Weights of a small GPT-style language model, trained from scratch on English Wikipedia.
Size: width 256, 4 heads of 64 (1 for keys and values), MLP 1344 SwiGLU.
Training: a variant of SOAP for these matrices, 391M tokens.
Each number is 128 + 24 x the weight over its row's rms, rounded and kept within 0 to 255. Layers, rows and columns count from 0. Numbers have three digits each. The size before them is the row's rms in percent of the matrix's.

# up: layer 8 MLP up, 1344x256, rms 0.183, rows 391-446, columns 128-159
# down: layer 8 MLP down (transposed), 1344x256, rms 0.179, rows 391-446, columns 128-159
# gate: layer 8 MLP gate, 1344x256, rms 0.185, rows 392-447, columns 128-159
up391 101:143125129122139143118137125108099101104126154120140143138133094134142121154163089124140137137138
down391 105:118116103096152114130096155115142135099129169149100086152110120143131131122143116130098127117099
gate392 107:127168136146131103134143098111142133113157160168118130147142085118122105158102117112118144111098
up392 105:077104117109140126108156168114104136124130097114107161090154121144146137112133117161124157159098
down392 109:149133093124161140096144143142136169122121140082164134139170135156147131109138104121107124130112
gate393 097:086113134163145127145117156201132140124131146171144103167117113111094104114101096113138138126113
up393 097:134091138114094153134145087128140106169118108111135112126126134123116115121111122086123103145099
down393 098:121113112112141109093153111144115117193120118111096138121133126114141141141176089122115123075138
gate394 095:140140107116110147143159194134118144165086137127176127156123093119133140101115070144165133142105
up394 092:180126150118118109111088138121065159114133077152080127107112136102203132181135196133147121105149
down394 099:141159123138134146137133118097110114105148099112123134081189134151136139128108138151176126098126
gate395 093:123154079160098106117112119152080101135172100084091114128124117153151172129122112117128136147154
up395 094:121110140138136091142136117136149148101134128123153112109130132118145106137141125108072136107119
down395 099:135158097085132105151122119144154151123191117107182089130088134153116146124130137122100168100145
gate396 100:130097117150190124135142130113105143123133124100141163123123180145120094122102131129122116103125
up396 090:102133106128122131125107122150119179165130164105102131127136118156127130097140119119116077117122
down396 094:126139164164158127124120150131100115099136170131150121136146139138115142130120125096106142094164
gate397 095:134106134115162113123146095124120130144114091122135138109169136159151136094165102094084173110153
up397 092:154097143112102132160125144112156129150123109122118151139124157142189163100144133129155125109164
down397 096:105103150099118144122094135124147146138108130149124092165151118149175168137106136104101121109084
gate398 109:102123116140133158114145099107123155110157116131113134093140121118124124134114124114139140127117
up398 105:127128135102135133113123135148125135137183081138106175139178095114164131133135134117098139114095
down398 098:135148172123159094111138087134109143139141109118107106128115145126168138145150122159187140127077
gate399 096:127128119180123145136180133138164130135107123122141089147175110145110101141142137098097172134138
up399 098:161109139130105119092114131127121137147118158119088104128125143130122128102087133152164158124149
down399 096:093159109116156154125120100096111114134128085114167196096118122082130147148156123124164088115127
gate400 105:161121119129083137129149131124131136115076088106141116164139112106140151099091162129115126144132
up400 099:138165142151124121095152167136101156187113113153144120104151135171164160140099160139092121116175
down400 098:112111118172134089131129115126136113140108100137097070129119130131148135161091157138133155124119
gate401 099:134082112126123098113135136087131123119142106106161120104134157117088134137086114148114169128136
up401 096:087122145081177111147092113106162145116120121111128103076154106123088134114101112094112136137147
down401 096:110167099154132147102140098150124126129127127113093089140082116096100124134118135122151158109155
gate402 090:142110172145110149137104190142140104109131178153174097192102085133124092118123144143116150145120
up402 091:123114136103118168098108085091164150109146123095146100095139164140142108125149119139115129161111
down402 095:142133101086155138153114099163116105142104090148096128160111140134168143072123152137103114152162
gate403 103:124141144087187094160123160154155131080129116128179149130133121111087077103118140117141137101160
up403 095:129162139103136114129141132157152120120100144106144195143134125112171112136112118117139169114114
down403 101:144150134116124165113116174115086105118097102135183129119154103122165083118138156091161155112153
gate404 098:128147166139123124088130138158127111090150131116149108151094170152125130137130155089112092122125
up404 100:121120107099104172113141148139126166103105161125119138152056126123108117111083127120079171147119
down404 105:158120138131115141108116107193146090120125147144140142170134148091136113138156124179151129153096
gate405 097:119100108132086161117129094132125102102160142114155095106135140125092151118113140119116132103120
up405 096:140139121145150180098160101163127102120107142094108167147136133131151134133117062139136110101092
down405 097:142143142123129113128101127121111135164125113138178127135122149143123122134121149130160140139183
gate406 113:097126120121132133155132138169152105145102128159089113167119103096135114130102117157093118106140
up406 111:155170100113142123148155095081085138096141123088132146122138138176162147102170149100102174169075
down406 102:159132115080124118087141136139073116127113117085093130118139125119117103070148109088128183121125
gate407 100:113070095170178153143113109146157099176161141149116118094122165130107142109107138141112093125134
up407 099:122069139131122148140135111110163091135139117152131110100081104121123107120114108172084127045172
down407 103:116124131149116136112144153148109127139115118144122137108141066104161123109133193152152127094085
gate408 104:124110094082151115058110075101145139113129100131153133129136105156124137141179134155094099123133
up408 097:110097113129133141167105112119163139130123133114123136146119136139154114117117149158139126091115
down408 099:145149139118117130142113150118140153115081087106100164170158145092122133118128127133132150165098
gate409 104:121136129126139115087090155133125150187132117128125115147095107137128077171085149131095134107120
up409 102:148115116145156094093104117115106161172111131121128097125074096123175130155120121086158178151107
down409 108:082147107124132143113117140127105152180088122095195075143136129155116131167129107127116121106134
gate410 102:116124132101175170135139078162127125156171154116139135135123117168102156115110133145148144130132
up410 100:099174119135076104147080151146158108162150097120122149124126146096134132160121130119166161140111
down410 104:150107107120146065096111132106137147130107116117115127126149177134148095125152106100120111156175
gate411 089:165123183089110142174143117091156089162128128119115140138132126152165091124131103113134130124136
up411 087:148132131180134132119120170154102152115114154112116149126128142115150131103108180143143154130177
down411 094:101126115100143130144114121115152146108108129160140184137154139147155164167105097124134113124112
gate412 105:129103177114102130154112121109140132123122134086154145112140134099101171158144132136115163127143
up412 100:109189097119097173145170094119153110144153099103155124141115142110087127142116152152154101127174
down412 102:145159108107148130135141135141181118121138125092103084120160128140168098072134101166151118136092
gate413 090:110107148114119145140159103146140068098150141120098116091119160123152147113156143130125181132155
up413 092:153113109125158118126127146148101120087139140127119126154142118175090102097136119139145100177111
down413 100:154145109093149142154138147120131115106163161124108089129167174123126118133124088092151149148155
gate414 099:143116157173103085136159121131112091139150095125162104121139142130134123120108133193144123128116
up414 095:110122129116123158118155106127126117139187132122140160157127110110136140136109120121149077112158
down414 102:121138135094129116168146169105095129146137156181111128110081132132104140090123136164148128154149
gate415 099:134143164125146105136106159112136085155113087159135130119113151128088116147127119141124141106137
up415 091:119145174103096145122132109158153130122093137119114120137135156135110093117120117148140120110119
down415 095:116179068168132137116133159095100121207171116143098091157149110171124157132101151111122134141167
gate416 105:140119122170127144130176138087133126140151109107112112150161085147137125164097080134106101106134
up416 108:120120154127116108114130126123135126164187191130135149116132115110114129135122096182109147193139
down416 108:119111137111152116120150149084119129138109083116145087127076153130115111131133076157104091181131
gate417 098:156139144148105122141133117138125183172136117095129143119115121109086133126100096130127153110145
up417 091:109185091134142139132117142111112098127123163149132095132133130106108103106118135136162170177141
down417 097:166127096157136123134097163089141117119149129138115124123131092137112093137162140119146125120120
gate418 102:140122137118129151139096113123116088140080118130109115147106162096119150167149147143096144123131
up418 099:110157107141128141137124134094124138149156137154128162138091147106144086111119094147168094110111
down418 106:118110148146133105147101123119117110114143127093114120089147096139157148113115117153140100125120
gate419 097:151091139101117111127139115149138142133115112097121146112150131098153107140142085110151130127149
up419 096:121125162136129124143142096143127167160148081166113160079141113127171136155139156141108110148138
down419 099:103111103112123134129123184107102166129114093121131125148120085124111143118129122118089086128098
gate420 099:124104140121131115118111117106105080169146080113097162150077162111116095142102115106154203148105
up420 103:122129107146162202137146149151117105123128185145104154172101133106156102123113134134104134097166
down420 103:096163135130132121128150147133123120150140183123098116125122147126118105163116145089123151125154
gate421 103:117105118137125118141132171182152127165135073137120102162170121117154109106116134071157112152151
up421 101:115118142165146145086110154127167113109096122115140188120117144138154146168143108161123145113145
down421 102:141098130190133098115139091160123144114121116152143170142134120125129143124099098141160118156120
gate422 100:134140118152163106123120145116157078094123100104130163112117151078129152113146113110129109179151
up422 098:191160169147168138147155117141154140131144099088114156124114126189154142122129112156068089091145
down422 100:131120136129106125111127144149117130116108124144111108169165152137120118149147176132083107133153
gate423 093:167096118109127104103183124140114147161081155103156090176120168077098156141152125139119164146142
up423 088:128116171173153123121147136105123143113115109129146113144145161128096116128103160151103175128108
down423 097:084104123117131153154137145139140105092130123153127133118137092143136119147160123124093144151147
gate424 096:146111128125107134141136153130146127155107168155161142140130159161145150111171112132135120108153
up424 097:133143151148142150149082151125126129196115134121146095126117114102166109133110132150116135087176
down424 103:102148116137119102158135143130163110112123180132114147115146162099096138099094144133105108124135
gate425 101:143133140132124164141129122127145121157108173098157113137146145113114127132145116140079131116102
up425 105:173140136151141151133154159142161097094127193131091132097146126120146132140125138118122152134121
down425 101:139132140147106164159109121109180127139114108156127174132123126132093088142103102086174141105127
gate426 095:150146153105089118118172126108116111082109127127140149127148135139112122148124132089131125089145
up426 101:143089140118108154087139128123133133100096146125138096130145162092103114120117153104099103093102
down426 106:128107151146118172122166147113107129134095113098155123090138143118138119116151184151093088158132
gate427 097:151123145082110087147099160140123165097115133139117142094166144122160120067151121093126159114120
up427 099:103122159119131115129138203141140141144129118147127165107091155101118143135092092132138178146126
down427 093:137143082106188144170135154111147121087126148161161162141141103168092106129176136133130088137141
gate428 103:106103139140139124113133159163126092149156138164136147131144109120124131157111117140168125174164
up428 097:125101133077110122115137118103079186164125140128159166108124140141169148172114169087059120111103
down428 096:120124152145115115151135096153108097067128153115130148133142108134115159127113102155148089120111
gate429 097:064082101172116105147115165150144133157088109134116126127154163071135156108129131095154160161146
up429 093:137112162162160125146125139194085131137084139164131119142106104125185101139135140120144129134088
down429 103:123161098145136133113172093122111148137104129167124119178093134131145134146152062121116141124138
gate430 096:119117173138130165120112142143162136130155099091160162166125143122097104126134173128118160098158
up430 090:151107129112103104107162101134115153116143146127124110132133148143142153112147125154111151105120
down430 094:110155129092073137141147089144119153114082102124123102144166093149129116179142116084091110151141
gate431 110:112153081130130115122088158152051125096119153101155149143147152119133152125147157142149140091087
up431 116:136119094130150088117122133130112108082130130124130084125143198133154111133155161162138083111102
down431 096:141100137141145137133144105109152146158169105130119149115114093118127109135122092097116178127139
gate432 094:146104168129130100179125128134109163125154113097118143150084131156119149072117118152131145102110
up432 097:118103127148164147107137151163120161179123115091128165158114168108159159146101090135122131111080
down432 101:117113118108086124137157138132105167147103114130087114123109145106146090125116106176113132173079
gate433 097:149141137128143114140127138105125141123109139111187090142092129125140131112143127139164115126153
up433 102:088169129104134121106106096089142095118151141142114135108136097116161153154091112099140143122114
down433 102:153138117142131112134143141196152177163141127158072135118107139143130114144097123094131110155142
gate434 103:109109133119168142089162134169138149154141115167089157085112140139144157148100109178132122166172
up434 099:100159134146156148099190179127131143139126129143137128152186134144103114098164124125124136141143
down434 101:162109114133154128135098100093123156148125154135124090135107085099154132122153129101127109138140
gate435 103:150115114121104144161111161149085142118105127152135137139128106121109102135116116116082168106141
up435 092:134129094144108100114117127102114122154149116119131115133159088140109156143093124135137159150102
down435 099:138103118143144159147127144129153129099148104096141118084152115132128120115119153123147114092115
gate436 094:098122105120133134114115063108127116130109113112159108144147169094094110149144122127136160120129
up436 101:158145144127136091145124124127128133130106130111124105115164146081114160166117103167088129128101
down436 101:134154097114132155112146131133122140117068154128105095126146095101099155154123104093182140134111
gate437 095:149149074138143139133122149142143104140115102057146135104161087125116124100092156147101161132071
up437 097:150151180124128106129125109107119145152129147131154135141089118132152123152144110110125105129071
down437 101:129130123123117074116129151141147118120103138162136136137156176117129161145136112085140144139140
gate438 095:124138101112091130146138162136064173140121124098121127100158156118113151133122121128130181110165
up438 100:107163152148130131169106118165131131110123161171087148182113119125119112143101115115148119141121
down438 102:124137137136133127099117116122070158113083162096128114144100128103114100099125130075087135079138
gate439 093:128149140103125158154115147160132149137107148114100134123128156156133118113103120110184131118073
up439 094:115119137122120169062142088104084169121118118154120093131126148115141147163120128126118104111067
down439 095:110140108144142106133160126130103163123133110119136160144137158153127125163129100178058103141100
gate440 097:116136134121086110098129117164101100139132115130124144120147094121132166112116134117062111145151
up440 098:140151132158155165142124108127143102131105094063144142165093103147184165132107138105086115111148
down440 101:150130151089152151097151163154132147129146183098136154150145115122152150119090112126134148118126
gate441 104:128074134112122166125088141186115129107127098085149130122122157179146120149168090144138125146174
up441 103:168109121142099087130164163141159131135097164140118156148118139132073114129122146121126143153099
down441 098:136093127116115124135116113131124084098137114120121128118157151160058099092092140133121144136129
gate442 095:139139106087172126147136082107111129169158143124164156129108173113146128102111181124129152112167
up442 101:129107134107111139086113171157125123164146144112139090129114139174144060164179171139096150135115
down442 101:136114179182110150139104114055123133107136145128158141117120168151117118131140123116120133120080
gate443 099:165118138107114129151080154158124113117154173096147126136139154129155109146113158106100117135102
up443 097:141142126163120126120132122155102168142139105135147111087111133085145113094130136117183119165139
down443 108:128170122166103089133112111124133146175140077110094157113084106161122143110134115135158131098138
gate444 099:114138152128159119155152119115161118151117093108171111101134112097138124140148172135132137127155
up444 094:132124131108145135143110137146131079136162109112168125163136138125085115128104179122159144146131
down444 101:137141114086133135120140090151122087145174113110138121126118097100099135122139152124147137124116
gate445 098:157107095114108158151126082142142143122115121152171125149120132109127161096141153134109112125089
up445 096:143170128113114116157149132104189177115155147191100092131147116116122094140133143113095146137126
down445 100:126174151103181173132151122175127138103128171124142106142143098148129077135157164117132156104105
gate446 098:136099135120142150120123126172146107117143131115107123126141150127126080118148107114127111093132
up446 099:153153118149109130145139111117125168130180128127121139126155145160123107096114138095064124051140
down446 101:142083160114117088117141125192080129177163118137141112110113199091147105130135135110126117141141
gate447 103:166156134144083213150148127120125174131127097119132114120163122154158133112097161112138135121121